config.yaml
n_kv_head: 1
head_dim: 64
d_mlp: 1344
vocab_size: 8192
activation: "swiglu"
positions: "rope"
rope_base: 10000.0
qk_norm: false
init: "uniform"
init_std_down: 0.00321
optimizer: "soap_variant"
lr_head: 0.00732
batch_tokens: 65536
seq_len: 256
train_tokens: 390800000
Each number is 500 + 50 x the weight over its row's rms, rounded and kept within 0 to 999. Layers, rows and columns count from 0. Numbers have three digits each. The size before them is the row's rms in percent of the matrix's.

# layer 5 MLP gate, 1344x256, rms 0.182, rows 727-798, columns 192-255
096:443497569578501513534451541449520469427510448532482533602493590475521468438408420394516387595521522488492427508526529386555405532425515571525377521547499477539487423479473393514533503475506435
106:555540506512501403487548511492482530478432540475506496520397592457459480507537426542433476427546480515462415503426514458493544484517559468555450480529547540464527588439594452505361545496478454
089:514485576501497461557556484526533432479505509499557487520544443411430455620540484544460483449439478532520511460544564543549430467522577600553532525434501522563502516445489515533486526463440482
103:418514467441627438451486471545452459484454506543505455499473520453483413503550554466505487570485534518522474465547452424426500411559577574507532492463440479523453518503554564523588469481467486
102:479517565374486452416563479524489556445480557457498544571476554434516511481500496383483523475534518482443508462554502500450538498465414504474592542515509523406462515579416609555526489452477546
107:485513522419527437487556518454556475615477548511465486468432491525588470489485508545496444417506431399483507507483517579432425486495470482463450543585645532427494425544445482465518479480440489
110:458442501499492526444482489448517495466381457578570485524486583429552426513456447562513454458412472517481425564495507480411530584480563452476523461420535397433518373571463447486489535467601454
088:533505431475524538475429498457518582468589528478478472469565518556551491486441552483451532537559535481497512543483492451484556509474520458503425607512487512466457424503485484498408472496448543
095:493466570536525517436517428551533465507474572501431415491588391509471492475512523521448484442487477552558487582585500450590536549520459439465496480501480513502404543516523533593436530485500511
089:548479505501403504611548560563531415508473526507479395536630479528528497556534542489465517492456444493579473503493459480447523478572473553502551464403558588536494611578460523499531491510442459
100:564484562437469496421547433587491515486506485516536434501516462459470485485518446507543347544491565470454570519541516455469624551506566443451548429528481527505508545472512610526455521454533468
104:478624518513501494477534541482473572645589460459581474670471484527499474414508481524552490472505525465578492521452547507503465542585455500499545446512480561469529518519505475507438479457415429
099:558454425506523505566472492541573615522539497512567564467504472510503410463435471568472521571522511476518466445536486581557474505490528567538542445424379435521443462461446554576459494498363416
100:547511564525504502513470523483473482585529469581501472492457552489466514535533519497529436502453505520558452456505522468467497502502504460510403494487526433529397509475447599450495486456469483
099:567506521431517562376479518481472463459486485445451527502571462593474429485467489503543461485495562505450424481531520445521467410524441564476620510528541403503422598548501437517525545456462536
118:495476449509431404411425474512503484527486559544488520499506547526409423471556503458459497442547578531535493509508538524614513514484495543498563526546578508531449512433536503602474469461466537
095:573596525528519484536493475461508465482532435455525535470578504414461414495449501534441461526505570622561534498560482431512469541542490476464483537483522599412491521434561565516534508445491523
102:447512549499502475438561440488370505545531470546400473537474631456486522569533578472550524507487521462461411473448492505459591528523477596594388548464469496486519498580457553569422566493493434
089:519502552462494529512492573542568504500531588565558567515543500480591504560493529493498411526463530540489544477464478467557557533419526469527489445530547498532479505416503540550491591483458501
097:536492552523516393432519562479467521553547562519538460449505528506489481469502501463576475604425461512513405454441476530382476466492463449519491479492413392520466495443481474539540560414454538
106:493459468433486421480587539471537596496569449506487447579497551458501525475513449532526461507541537567615538474543480522572608536543451476469435405466449453452518500462585518537555486604386537
096:547433475458487458530434485484560516510454465455524524530532528485569529486466535526375436465527513545541484492545536511476542558437606541558510523559540604653550485443445498390505499462464463
090:596528545536463566515577484459545466556476491494504528519537456480577520507489477550538474520398545553552517581480393600540463474498496425569452552412543485508491491380464535576457445547436403
086:472520558481648527567476479430505519520625450593400484473587514513439486456488457515530510571503498442531512495478527491450488471453491467437538531470508486434457490481484424494581493430450610
094:541492532479529410494528505550423446576435480473479430489527511568592504427575381537429526387351530437399407591515517503563459382399503494448517524556490496447449496537486503518512435498460482
102:516461519561481573552444447431438517546501547533606504610509520482454378522540546603552475525569519514589494479548569565498525536511554492525492498451508574458570492488508421460456503577497474
101:557584524449509472504517480439482464494565535552436481577404505525559478496466489455563405469464495554446477427529561517447540535497428545398511516434488486478478508554362524420567516468384481
107:532452394447514517542521507572440541536588569497424540469595501468504525424493458456465452468490544421471521543556428469544509506485424487575583552502489452507562533486455513444457542471443562
104:485506486483551589500499461605498448433468468559533493506621479481500501431446491472573547542479522439583522464421606512427460487454518498461468558601519448557456548573573507499453512463500554
106:526551389514492505457472522579464591454470399476480519475566502453514438495464568400407488575575454461518542543514517543567449518489491575538455489498513454449414500431392450523482491483558515
089:533452480455417517495533538475495400469541434477438493555485473476501557581491543546530406423474500375442492575419555614543509524538448425568523532501530505460593509468520540532470455564579399
091:527544455564462523426518410498505411527590547498534439550420551448482398507463444472518488501512470481493515472468543481614479477458438504516393449503542524497445532455438452488503506556506510
095:508598544494421417578550505451517577558484502533573498555471470405491513473503515470527440512509485508491514517412533506428454529574449483495535517527578504502450508451533501513483554461506470
102:559500426473523540462451440497445470533499527439490584529538454479549499428468504547533483437472403540473507516428521461473494554480570571501568544552542536485494456469440492550550489447529559
106:465477514491526468535568465556406432480526551431469552513513494514497506471462459634525443494526422589475503515516526545457469554477521491564459396381464485465499499468445473448576493506524520
093:534470546439488403551516465543498536464498415533471473543505565438512520515487495524480506494564558494516525442649570465482510468483487459466409615517424389482636436572496572495479517396461455
094:388512494521436394518490574558487537486554483502510568510499493452540533472592562584437450458548439568428472597567484545505518466551428566511523565425458477502518481513529450498518469451465472
098:477539581452512440519574539553520445392482520611397520491497482574500477445535454424504466563551524477564503472507566427467594562473580579548553646564571541487502537498533533558452613537519502
098:447409500463467485584457465505495453498440505428466455419463584478532522525461484582474442481430500576546528605505449525501443492444554582501507408472553484572608463480489452550505635522460537
107:462419542417551526443539515561514504447489446538490496474461419553475508510487392493476548508513600450436544495504613584485545559592483519504511462600546533496465516500559498500621481455505580
111:505420594527576434554472488512488560527570517597498353444569375514487505471505432546570517494555485585494522422539516567443569466493522501511452461454555520463522539477437516510571552520559538
090:458567510439463410464492521547481498499567549483522559514536448529537449594570531535457498551469539500480524515474441507558563406515465508393548459512632491553398511541396527591514533528593544
096:517491425560513476559486507567535486508468520552472545503474578454581563532422611525473492581583540504550549560477528510544528571548494574545497549510502531532468498438444453463485473542449534
102:577504511437517486539504530539455526332582441525436447445490502476467495455440502481432445447429544563429515583522478564556569474453405452536491540531491478492516449464511530522417433524520547
120:466512556514473465495439580469520458525518458475517502432487492460568576508594431496632525556528456517441509417528505475503515587417465452477427552526500471460455559474519503401547451514608570
090:417499496430492558575474503461456535458455432530459514546451578507491598468473481455469528507535549556559564534489519483552506446466462502532501566440483438465547495426506525528552489445448472
094:506556474534486567492484505447488576547540517496506555520424476506506467474487460555551530408411492491496558450522511465485641507543453537482495424449478536461420516483506591530420437487473405
115:443544443480433458469491482573527495464385501434508483544472452416643519505528470512444532444476448449494514489577449555553461579493471456412515444611483473525500413526459534442457507487515577
099:417494530551523493426521479472428570474481558434435574474519375412484490500509549493457566579481528482471552483432490418424450531440470467412530371530499504471436573517508531468583521446529551
102:460543364553415537552469536446569511514472403469531528431557593509565513487568494472558447530439490516348463461453566597472485480544514526456496446528506494401547416524458488473430557543503535
089:513518469535520525557495521404438468476439452556523484509560573450506485494531549434488444485531374565452409472509449484509485464419531610522511507450506647438452526516516437516569501522427479
103:445560414527424484371456497483609481435533530516521498524510531440421550506419471501489488503475441560541548494459569460454504474592433576535462485593485489537425376429529473458484408452427523
103:492552531496534413571511487468459442502518497627543485531494531559495508463448446562457574530513481522534457490472512604556421520454457526449488544456464407414480462456427551525489551538493563
097:506475407483475500423544455476381518443478471477613514509579561472482506473530446529567518530494449526506421458390451500514532518545534465560594455591561512467515472571402462440519530457500451
097:501587497513456445407583559487505421468530559472571480419476469496513439528449468611382485595543572478560476536421475597515493561373539521490462506542447573455451522538433466512453503475479485
090:509422562458562385441513487444486518549571445538512502548500476487480555482497543444517490566578480415528592511516578549542546485552605457427502394441483419441522497454503419474574544405395471
101:535500517522533533558524403543460504533452445420434505560462524452526492490369479556420541532520514531490525541546424397386519497604540538485531512481458476486515495555507483581386488530539521
098:560549573508526509514569473489440474572494516521499536457517466434488556491591525541543475551510507569489445529439511510482548420480513480520488448511485472563571517510560578626501430493577521
087:474499557514468452492491503493478494524399435511528407456559441513572427513503536471454518499530539399451504449477590522466524489491486574535488409529525542573575413463546430445541508467448575
099:499531480554472515461503518530580483473596510525571529516461513509618457439453485539431361538563421399596579480524514362473546347510405487439489556497430508507477516465546464459565508508452524
102:523450444424513514446441564485533544467460530559552640531540437517574450521502589552540450510496459465448592502451454563609529601529422528515534479504558509498438547456439486471565466464485505
105:484522522482494471467591585468526513532476514441560522509527503477464382423498529524561584561483482489487525553427553487530416511486462514508478551456411498463487523512461441569595531540455557
101:441463480541498509478646516478531490470490512558537466468562518507456525495501578460454543545532501467517491439518387554555530607576427533522375502521477539482525594497584616509548544502417505
101:451431506487605396525444463536546483560468571476579511547502518531481471501472521507494436498452527414522471508524478503558503519456413458470508448551458529523570446453507517492440469460465585
097:481500455534512494607526499528489440537518487426437563501489495543478430468529425525536450600508459455494573557475526471539417509592548588484533503385528566524581514374514449434468483556526458
094:490548467479542496493506420489565416592416516508533552543504521464517524398483445471503409539367480532474511589502480526509467533453527475435547448554567471445494425474472437463399499488497507
103:463493555471497500563466496472609519425508510476453496545445480481556518544444398542466490490530464464509478452479419529488430442561432492447506476545434542492496527453552467571487412516480456
101:502443482442449512506567480467522486432526489383530522500515495446461435506405517469441533513569498506486479470590517457448511507481534481406475543505433426607467515611588530459543554532561524
103:469481507530564553452447535492521429566466487420600516492522551424601502488510425426558538475483472488481538538571510551511490466466464531491476542481442425511444564446518473412526533562491477
104:508536500487428489537531473535482550539482527547516483528540471479464498490463517496513501427533552490545542489615471508459494487602499498506529421393548468558575516524558482465514507476577574
096:505453416524535509522518513459487514461551500409454466421488533437568487507620520601541466562468594505452558480525437522470488468479458589510544529458419560483462662556436424430508494564441480
099:487525496616507529523585478433577465539474521533447564562481531551531461511477485514525424474593419497589492445526449533564496471524528468488516535531483523461419489441591490520498588464578563
# layer 5 MLP up, 1344x256, rms 0.177, rows 727-797, columns 192-255
091:470494509609447523511411531427512549492531486539397477478498425505444504505413469589550497562367503486416445574513445445522438495474378432504534523457440549473473527618461507604473487504517551
104:510486456487463537472450486514500476559475547477437504507442446439581453496636470494504552322516568476468550501586516455529527563461485466544472493557475494468504536461452572583468510450550443
093:511603511487376484597593526442490563358547476530554575476511462492543446540579491470445392450522485424406534471434500513470494550464443506506512480457483522625426545490470563468507610444459479
095:449510460495538486527470414477570472542554469502503550622484476476489429470504433520390419500489499559503483407494449483521507432559469502461464504561524461574471498533459601445475481464521469
097:394531599504340571443549503444451479483424553497517421484571459456481484489457467581379492522554510517537513537496455425509499578558511618547463541513487513424556565487522525543559536556632575
104:466497421479548521580562618404581508427512506554519512557521556614519438422479547498539489452453518454463570553540525479492519479489576524499435488512503419451534547625519496481524435562493546
103:494485407541452549547489488510468443501463566572612535496544525509534533485522501505501474527483576534569564524476496424478505466446469458429579494583576559489495398514462514537486504537524458
085:557586516469508483580390462502542457488490482566479419487483514520532477440473437494508553509454461501440534534432544482387553435524411561507461481507463540496507437575499511519457531568460508
096:475468558486511492515553476631566454441441386452477440463560457547539536452444490495548555475424458486599513522500492452499541509498466495499557540479460573560451505508552551494474574469459471
092:533528432561467489503450550499452471480457516463465614533516474535529505509597475503543590487557465530520547575529600601533544490455506460504525527503465458517529544461569556466516550470527519
101:491507524475540542518503478533362501398476570501451472482528534433499508498512453537504537528501387510493541527515560439586641447432497523443586442506475574546407440543510482404471449518476429
101:544510534477563477569544478536593494502498538435472384522549586454574543469532502541556502440463498537525532553483473499423545487422502430589512498416526483470436485375504606429506534535447486
097:450437455539418496417558536538432503414498457509406479565390535458554600504466564422546451436580491444582435418482526462453533574480535427485527579494550502493340501488508586557550566450521499
099:446530514481570445504460408510411606539506540390481461496490484496466435485505434443465517457610461408551575527464498475526494520558423462414554453548580553481547521516565502516523414509502529
100:496541559523504523477491510570453522472430545491529553522422431483572483511549510561451531542507485506533580525444560535529432502579515568503471439480610461560473627407569559539539447519522537
114:533432468486562487496540489531615488377495517572465544437528592543466421474472510508466491519463541560518480523439509456627467532486503461426553417527500411554447485445434498521527363474496526
098:495468437526552494526474479612501394498376521583618443501426523493515517469513499507454522531546355446515489469452484530575457495538474484547540417590591478448573572500530528470564548433469558
100:416515543510433577513507520472449499432489424543520445520549524496410398481500519449474655503491555480455583521480451465478531455573472491536504488548427389533454530536561472478542575478479511
087:463589555476536543504477573533495560539589583545575521488551443414498501531469541529563455472536508461510407482511509465580518445511535437571446428503596526481506470491607551490457432550417492
095:485434494453516526434447549421527520390578463512450450506576516474528458448526560488515441484516521387447526504547470442500454511523498535503503473472554481383472548532459491468464498494570531
106:494518428429533438542407441467512534493524473506428528546522408447463499604517552538419606506452484628431463497514484464508516608419409520511440482436495497527489561492463466523462562489409465
098:479517467496493393503623477426555496578505550506520546438476524483460561497524478540570480513549538531505455451475448482488525454478475546453518599507423518510508451442470498557463436524469538
090:543501475418567455526597478436490596517513545582519522564483528493516549562493479528412411512486490549520542493499500547549504523373537547557580480514501435572496384454410524535431490467489512
091:524469414461603493557557485504563482546453496491443488486532536539420493467455436455518538556477464477606475610441543565532428548551481476535481571512557489457499466478452559529604626492457558
100:527488514547525451569478538566368453535489519505540457505476415480551549454448418534458538396477590466447531514486513436598418487471495483479555559573506398488453521531447462549455481487538518
098:546474448491569475475417474492506457448530526431463546513564485517588529470530480617449421565553494541465393550560551509471409417507545528492509515554495517528485438422607542539554471488454536
100:467461576564451475539461461436433433580571484414527419481540513519512569479518549569515488495612507560536471487489552559477418505582529377470593570504468496421503400532517476501507542547476546
106:536492542592519470426604388459546437595461426512506544464583622548448486595503571454500451483534436593496514498509535498506592567529515578419503535526586493535473560545527529476452476519595521
102:481560528544504547520551437526497494504463475531509369437515435368505480488519498518465515513470419584620609460467484578638452424410628529485537487555475495443544527480553478571506511542543486
104:457405432455533478549476440573506400546431580496487469538507546513487583518524519492489558374413530470534439417487522497518457431472526471479480624534430580507473425575549508514507537575540472
093:446558460521497594495456487545501484452594504570450496435542508568479463359495385506534491652533383419481538541513473464535453559586431438448533528500470559485490456498509528549551455474544480
087:477472516465444509538519560514443521499486444525485524481464396453462495505524470576390516496423497542465484520535518612442553491492617612532556563423451477502468498506500532432522491452486533
094:499498489466542497531523542509475464480511551509475539481467529518517502518379500506462536517495473475485497448457481486466517478546417506496410613463433518538537501530555510543584476512497573
098:487431586458482547477534506536593602494502449545498504520569439574467587482520582470457405568569450445475405438515604562495465472575456497471506562576504479542424463526470436506553594520504585
104:462460456519530541425599461493542517464494571399548513494553464554496489352463466474568550476468514399492565493561455516520490470479554529513505374490423501534544559460448414557450502503516525
092:603509494505545454587499468557632476430504376430488576404570578482510558574542467467497519539616480480487566417592497419403445426567541472399501514540435481482533400535413485448510536376489491
094:540509529519478504497547588582491495495434475464656431502466510442484548444528571473499438473513439552437471508504471543531475511532601380492505515526471638475492466525446434571612495526517513
096:452432561472577553415492511373403541671468487466511460542548550484449555613488504517587515511504436476384557623491511674476457470444482580479391470488507518608423528403530413578491510454497483
096:454488548530513413629516579499433413519454567542495430545447449487573480500510461411403531497431491427449525507580421404477461464512540519542497471483516501509459514556534518601473497495453503
110:587445517497469529534493522481526509533450521508549555490483607488528560461506650491467470514404425529429488417586444568492471402468492435575549514515492534492492453503505490535519540524458478
108:495469551473559502579527408507467515468523431497547558508620458508508512499518627527490468458541512561614525500428450520468542520547535581487527512442520611395481444506474470535435496471500416
092:475429430513492469459494470539499499522578459531477424613519450531528480539553509470519482544428506571561556430551522533488575553390473534461553417465518478490424609610431444511423431463562467
099:521536459458425446573569553633551512526485540532390453592470525511459548486449410498475491472598479418499494431465536512442554535454551559581489444517470372529466528539450432474475492455513595
106:440495494505488525459546495475489388541524577427477539480556406511549515500470549451528470577566513419577478494505496431556512578562475517532615548509592495559475481488471509426547464477565486
127:463458499498558502602518552549436540481507498527506556488513583435572549484516518491501451467469444541551474564569466534567482562523547522516554342447582539542505437492466483507446518492512424
087:533465479432501419449562470520507494469461590468493404526524450566489431450411448505495487420483521420457476468503521498522462428423529376455519466527465510571442380456517568527498459515463468
096:468456541578505448486512528425526480610506531518476493479479550414453523527509521490433487576483468431557534522511555562505570516547414530604574499496639440548466507433489464557468500495503409
109:482570515612447594482522430484541432406513503452528515461504487468472515456450490419449424445490456464545552509570505447578514534402567467402555562522520525465525480509456515541392494507522435
102:431509545545510469487566560454554548489481443540541556573542565505578438472510479355446452462583501443560677487512464466531469489409464548439472540494438413505508539548576480496415558505456484
108:508472487494400558429467539465586456521556518547478499461521514461514537459569455454474588522445490491468448556461553520512472458547429525552434551520478510514377527523492525502461505490536550
089:556500464474490419492487474521528532524524511554425533456590431570483530399450491499494449440526449438484468315516461528479468476490428520530427622504420529509518500594530488352499549496442528
101:478487511421468448647517573533507451447547500495531452490532406507483572397496563422487458436472596470394495445540487505440495457453485483478538491539478483525534499524444513508573500497504410
106:589421503525489472576511606522534406507494514404481500495543468442493466470555438497391427518596519436486580539469500468564513485559556474456490453536571460405543473446515469517432489478425593
099:533538608627615497492549612490551483556483532595457416439467526554606520437481531487504526483423501509492495453431421426520506540489526524443538601478520491497541624429472581574428480517481534
095:513517498495537430511464553581436484432453489494485455460600512444590516458501473453393510432477494534439407548518453595446503412449534448519480479583476418568477465552426522595573435428548498
092:547509573545546531538415583491438500533563556493513496465626597503507444451436461514447473552552509540583534461584527517493562476546529539494494433488483426450571506496567425460516533447517514
092:419476458425450558511528461558557501473512477529429515520527523484476444529351534544444509493524584544451567582464556450500484393567591554507512558518452534494544496507379489503433570489476511
094:552588434508539494523515501480517449460423513566522470488507498433521557493589596437567504533500457467500518516484492531569519457552497446502465509557474456511519579477516569588540400506500413
091:461464548499524541544459549660501473446535497541437498478476408549431408435510469447508539494585512486535496390484622495459464576433510559526535492472440561492551408458501520489468599515460502
098:461581522498448560439552523453456469418510422520553514560405470592477511520460430451482530532572564495481498515497397510578530524480473489515462524506479461495475502556465435523479520444509503
103:423480529501546521515417451538384456502527551457518495532528552529450467450483441402532526386561475488496403538428368442463449407439491454518478559472443515508456568504512496470523511449497538
105:510566451562615431557459467487550497585512513393444432487491419483449442477478513453527431511584478484515443534479520435601524454507444429566377447565444493454601488466559453494399510460484575
103:398449494496436594555470547612539575535455433459513505512493482525527474535538470469454515542509600517505456521533467384510548516541454546521490450443545602457453618533540550550471584520538466
098:518494507534568500476453550519437524496585505514602523466586574585551428602495492462580456549508382517444464537541534507524581502464409433615494550542557369492546472517515466394499411494568475
096:564503509548532571473503389453501517533437480557522464545485398519543494498448578443453498534489413535469511527496601557461460548473538483509486522522531596470570469494476458512511544420483405
100:481502436505580475572493568478475466467596432515498416584480513519466392462553575446438536421458406471466570435447537526548501408466442531515508485580473576497562570560354542507501529460572399
104:386525583504486480473435549403455506494455521531561508562510490504482517524437502451436468384511501500407675580480507571512502456558438461505498518441484451541486518509524524509553550438505490
096:407498440515519404502435388541563547479481488427560482533456454559492372536598543386500552477521472554504527543604581535474500491489551459451508556540483458453560456484473508484459535529477597
097:506458556472490438465466510513500455471565457566472568561493486610479500543409554512503511541505568522551495465444496459492484491484550422476520543480423456543470482491474526553584435551503538
103:485517544461530577496566474503480488385523454505498436411491498452454515453466390637493463594563510545503563583519470559535477460468523505462534462500428481483467451459533467404505547543505469
103:479501549519470448433596434561503520452541410500545498550434501481505492500522447484593518502515405512450562557533547479462554471605489448556456458541477615534472617499536422489531536519460467
# layer 5 MLP down (transposed), 1344x256, rms 0.169, rows 727-797, columns 192-255
101:490530385495482552558455398595394594585476558568507586508526451432549506509522410517514538408441467614482401494544449466523475563538439559516509538496489465461553486493464509474466453420446498
105:533483452626519545471510492603429523515544517401532501586483422530528518462480563543517367496549553401505512471459521424495539436471423434451549549487461455524480434432467528463490441472511496
096:551451408578539577502434531547503524476514484503558524574519558557547518475478503465563485456340546542444550498429359447515497496519561434482550530490531521497460502437533444509494453546521539
103:507651526502578546536592474550535540488486516463472438530534473588484548519390561522530586460490544369536558536568445539561483550431468515519497520573466613485551464456431450392511484580416512
103:498475490517547413529504461454532514557534507537535520498458495436531499517498544494509475517527469444409491500469437514446536500630495444454502548527525500440547493538531445499497533368548557
099:527458424481518392516440482418518534540612558471457453531430536491516512476490550490463520508474524508465544590515502502512500473612460579461510443397580576489468510525538504445386536548489561
108:440626541501504454517540522516529449492584523432508539478507464583559606452422537470484594594527513520460471601547494510547537457540481573487502504524508572379502568443511468546492534482457437
090:501404515526561539473455454499513589519508545405506618570506534479580450580537466434515475512530536399453576451485551491463496538511499427437494503503558599506474459500485535582587390512498383
097:488559488488495513462482513479488418480564515509519534570469510604492507522548410428531500506504530483489448420571512608470345390502388394433484560597469500461593489522439446524509558544592619
095:487424429457435517520517474419470552551511561531499500506583489496535604501479518485452571519491471507561480515478532453410457521506495481485576449522578465571527463538551564516434529376521452
097:426556488548509559483413485532550408509535530525497508434493610465510463525503535510391489450486440564530528395439455474474363441556426522510540448475452492438522593478469547471450509479526574
090:512646422510402519513512612433576546400545530427471488580447424495554556475489538545545451531427530504599452511495579554539498516553487453485436491491443477494536507507567517506449498403457472
102:492498502472575488469519571469473460389443441513535514486473579507528525583563449523511473487521536468499492530517525473551462503557466538473565430503467543516487592548548549544489475538464505
100:523526488502533452501471466429523485485480504543480548463492505584597504514498533605509468450584511461478575605497468572495450556481534528462535462509477465618496504462545553442506518500420519
099:520523468501466493511471435498566510517493490503447493419508597484574417532476489489552465574450522524550518454525611475566512540504608444495418458500529525551519442498584452555555444487566549
115:451439527461395496514523559461546456372391431521477398519493524538428489524468510498511508444524546470546486470472424468534418508542506444375614474584428465538448604522526462510465464489468424
095:533495567582528536557493566518626477463483442440527422505489498524480473456571402496448539461545505496530436478540498498534459499413502473402521503476526547514539495496555519433628539497470526
098:513551535489515540496521500637484355466521495571400591510382475507499557505621544395506555457565487515528503490547519467443572516481423494472497468492520552455579542590545551539474490498423485
092:587479462536533554599490509480496513513458514470590482471517473576481517496449540440490517443512552483559502478575574491484425515525538505555546442507498505547539421562589563428489469477478567
097:434488451540393491518437522487452592542417465551499488512482504499526425457468437532480468484462516540490433523485512523413416533454452529498566562499532420537387482505508568566562456466495479
102:488431403442536571461442529488472456549484602554499642466483430539519566512527461512435502474584416509440460469436489558484460473485477523599591528553525450411485489495641517501565459471479541
100:455497438445564516452470556500433522527470600498486546530466439559456510469598505519542534526464444480485581495453464457543493471496510460493527508501487493434513393484471545654530424638495616
093:497547518513514558567493530483506493511534443401478462496487429516490529358441598480339528490520502491532478555553478563505499495548549457525400504458487576406516509473532546499612398500603382
093:436533463448506428447409450500444560504545408482533605488464431576566514521451494467463500535431384517469511473487453464496455463523490560563492371459554486540559472501495471522503378469499542
100:452471514473522509482463419450541464542439494558454492543567479488523489585424546472524530537556518449506460482497583500581419547523537508571539563498418460463563496412481612468517539389497484
100:476454554455450540488513479468491598503426502535409515526511512518503502500455499521524472514501520559413552505565452584456496542528516498537565572522475462487518509543408478553421500469501508
098:460510526459503494492494556426490475583442518510468484569502547531452610627536523540510506494515472555542502406432448535514534410513463466422504598447505410409569363519619497572518589562448554
105:542555524507514537359452511438510537435508419479563559562504443566471547489521471418543531615593473421493433551486480607477409552410520481518488517564534531550458447568553458621585525484534514
097:478502483423598522563453405555490497479488443477498566481461395479485580578467463522538461559534475480566398429467512481545504506483494494395524572498538548560563581450511448457390489529504549
091:500509562408483562456557494531469522470479470526484489499547517518530373514570569541505520595510444495465466435483551527479466520322496464382552561481327515491577447524511563554530434575472488
095:438460503486534542496550503572497551572492522502473446480483450576509548400487443554495490527522505483527508504472407459469487496532581447511522440525436527458468365476541479436531476512546492
095:387519511412427480503574586465477446509502431474382503472498479402546438507579464580555434484542459524469508491561523474510532459467492614534537485469469483457531502538567512461435549485383497
092:553488586457482492550464409487443562496551490554522583452504498436471481460512525457546451528539466585554499422507574534478524495536432564516536518420493433500548552405491524521502580491496530
093:550539446454524505470533432500505574466528524418522497547532516471429477423484430485491516456479582443490575415471524561483450530404466508549475527572550453484487518458506394389484468519468405
091:566532551581460479485463510525480456556523527525504554440518546543497536552534592488539524509461597490670527443547527482466527460454450497535496528413533489516434619517562565436523563532495465
091:462506517571545420547524535530555494463521549495565552465471449429465387414499452470556498595490484475514484531490481625398444409585549477572510446498481449527415551584489505516550473475540517
092:477468467560497471498510459408482578505569413469484444600453450510527507568497458404602516562537495564493507569528556414425514415462535481489538435563501578528512605531505527441408449552590511
099:468514488451469512500540491468399468498450422513339504455545434444521482493522539416545555480489522647531469488480450517504573457482506526506467510474525500496490610433527527507497456522483490
100:547491556485500553512478462580560493503490449466539475438485477462505461484440513474508486390447546473516448527447536536509567488489459569425419473474481536508539553520495481539519541571564416
104:604517525535461536514479485523412424486460523436492564508502590474490525509540514468538529557483379461469412492415462473453444480487503526481491547485482496465492435448578460534472536484529484
101:531506450440405477535540450559581506526599477512518494490508520527501559430566501578463420512504404535528485510535487592461554483500588502464473383586458479443526469483550528528532485532501467
099:538445521544459354539509422515537499513509407480431513471412444585452543527462527468456527562550555494540488536453558535494488455543562569449482561486486511528498539528545463531396479552543416
099:553440441509458540442461408539550563470499404523537546514471467488414537500566503544542620580474455478419504445567525490429460493459504462414518521493594423469489536568482491456535495553451543
088:545552461462502527555468571553480564545541466525593516469512451517482567512480543421405561429518563520498478447503570626519512480439543484425440489505480434518518465513503516535512480413517391
113:424411527439496441608538545485441459520459601462520434524489494569499460455473477552414518440456494400629515553527478499546504500493609579505566479457497465506515479387486524501448478528538589
096:541515585496549451511404548511470485377549461468504460532561470506589567513589510557497524547561529484468503547505494538585552496379469427458417492464545464452460507493506565553557475536527484
097:490503556495547483525583499530533525499411493573495474414459522488533533518489471472596441567521448531465500526492473502469483529544584479527598566503467488522384461568510520497550492429577468
111:544507520552654534577517452445439460441633446475456551410519473553497514459421549527454488517488471457512442506569557453485498559422515505480520511455448425480504433437504495473448473487589481
101:479465547528462556446502596522461465499515481531476556446534447411477477429657480421449479492524385595478534572459533460493529532534523567476482418535479468497479482459469468537556479491521563
103:498538512436445577474517456519507506512404445482525530443483483512544448452585505556472484552405524578504560505419545519560538495437548460434511628487577471490471418565533522418489503543446616
092:488515534548493483463485466492538628427421487494553451503506501510494551618505407565440542516453462412590477441474517590516545514511476556488562506441514551399430518607477542520485501473480476
100:495424495457449495470528451438590484575542489492534568491489434483405482435513491473477489489430536544470476595442447459478548482631432495467564476440476497446573496547429509551507434487438531
099:512474554458514504487441505426505521482335507566488500557564494545631542418511602527452517494519538521501448521514489459435528515527472473440447402500503454499378548519440443547374535571484443
102:549511509511440497499436547549476511464619503525590470450520519513460537509565537514522387530478499442496424572474524505495518485485418438502398517434420481496475533484563504481342516492527581
103:477517464450430457555532457474494429514530516492487409477471483608386465492488568523465579526507660413557472499433579563588463482525508497472583484466541467535487523480474560464514452385413522
095:435539511510458513535562532528430507472547577375510497477487508604609545455459486576477429405510548450450479505502456507463523566509477476556417479497593486518386433574454547534522542468582504
099:547486532510559492399508438524565529515603539575547463447442460514573487548511424491543349427500598551501489533476520583496478532459483532449586418548560448451469517514479491496534484444508492
101:432473528493454466564447555514449525552458430484548527537493513573506571500381489436464487429483467559559549454484423435503494548513591572538565517537496413512519538401388476528490509535525483
098:462507516454533538516485487454502478440451528619501499533486395440443530488460476555540468490521556521518577417444456471502477501487499562503519512512451513464559530500638358499502584456418536
096:527580500406441457463534474459509496489563537567434524477556469450491430476546480472482570487440465584477532534511566476518549543528570498418502460420471510440560431530492545469414449440478409
107:575488514466445475572478430408421510552452486442485451467565467575470513475478445523555425399354474438481453552553454534546463513454530592499542443462496469488460555508476544450524431505534611
101:439396460475590560486383479528510520579440546570445545493485514471373516573553533539471521524404516509441415475539507498470464591615557554460481535553498517494565581601462544530467437510539548
110:388470514543564527498509532536426434548430418514493501497609536492633430528496546500525478406446554512469500533500478496524517458436519526423521579542474424409486473455504490517506501380511500
102:525447537417481553562447427574489540466474531531565559467507528566457401512484510489517471468589494449505516542512533469477436454487491585565491579478560435374567471554526499456438404612587493
096:520452520438476507461529557523577523561465589463492461485539513563515527458454490508464605503548483479444490502444645424486515506490570474477477450467437517560550509537460492532474452469480615
099:563517509483497427601504542504502516440589502402505533504500437647499482548503539534524596640479484456497483545417549608458489445471507468536523623595531554425487531573537451520511525469507547
099:510571462526529465451481552454476463515583513449509473544447552563591466545499589532547529425505540585464487418491396441450477519458409515492601458542542482431534489538531420525579498418415624
106:474514542544479504476452479479443509532445521508475455417449523489515400496489462504574497442525564489491490424553521563452508556460570571501454473505503509525521518481455476396533442477461512
098:428525503494470533444535467506523424544547548491487485443481554512570498512453564481528544594551454403401515547449452420511459542526548585495503598474511453547571559517431431426487529508485476
105:520532471540455581599552558558517541418476574509574504575548587518513537533574563558580507568520471479504480541467506485550416565517523493475524530437525492587381455470486480421489570468545537
100:467513509525543545394520501405478544629437546417516460474546501351562547490515501518578493530466466439547494490502606529506544529475451450534500470444522514503526507465373488382542560546547589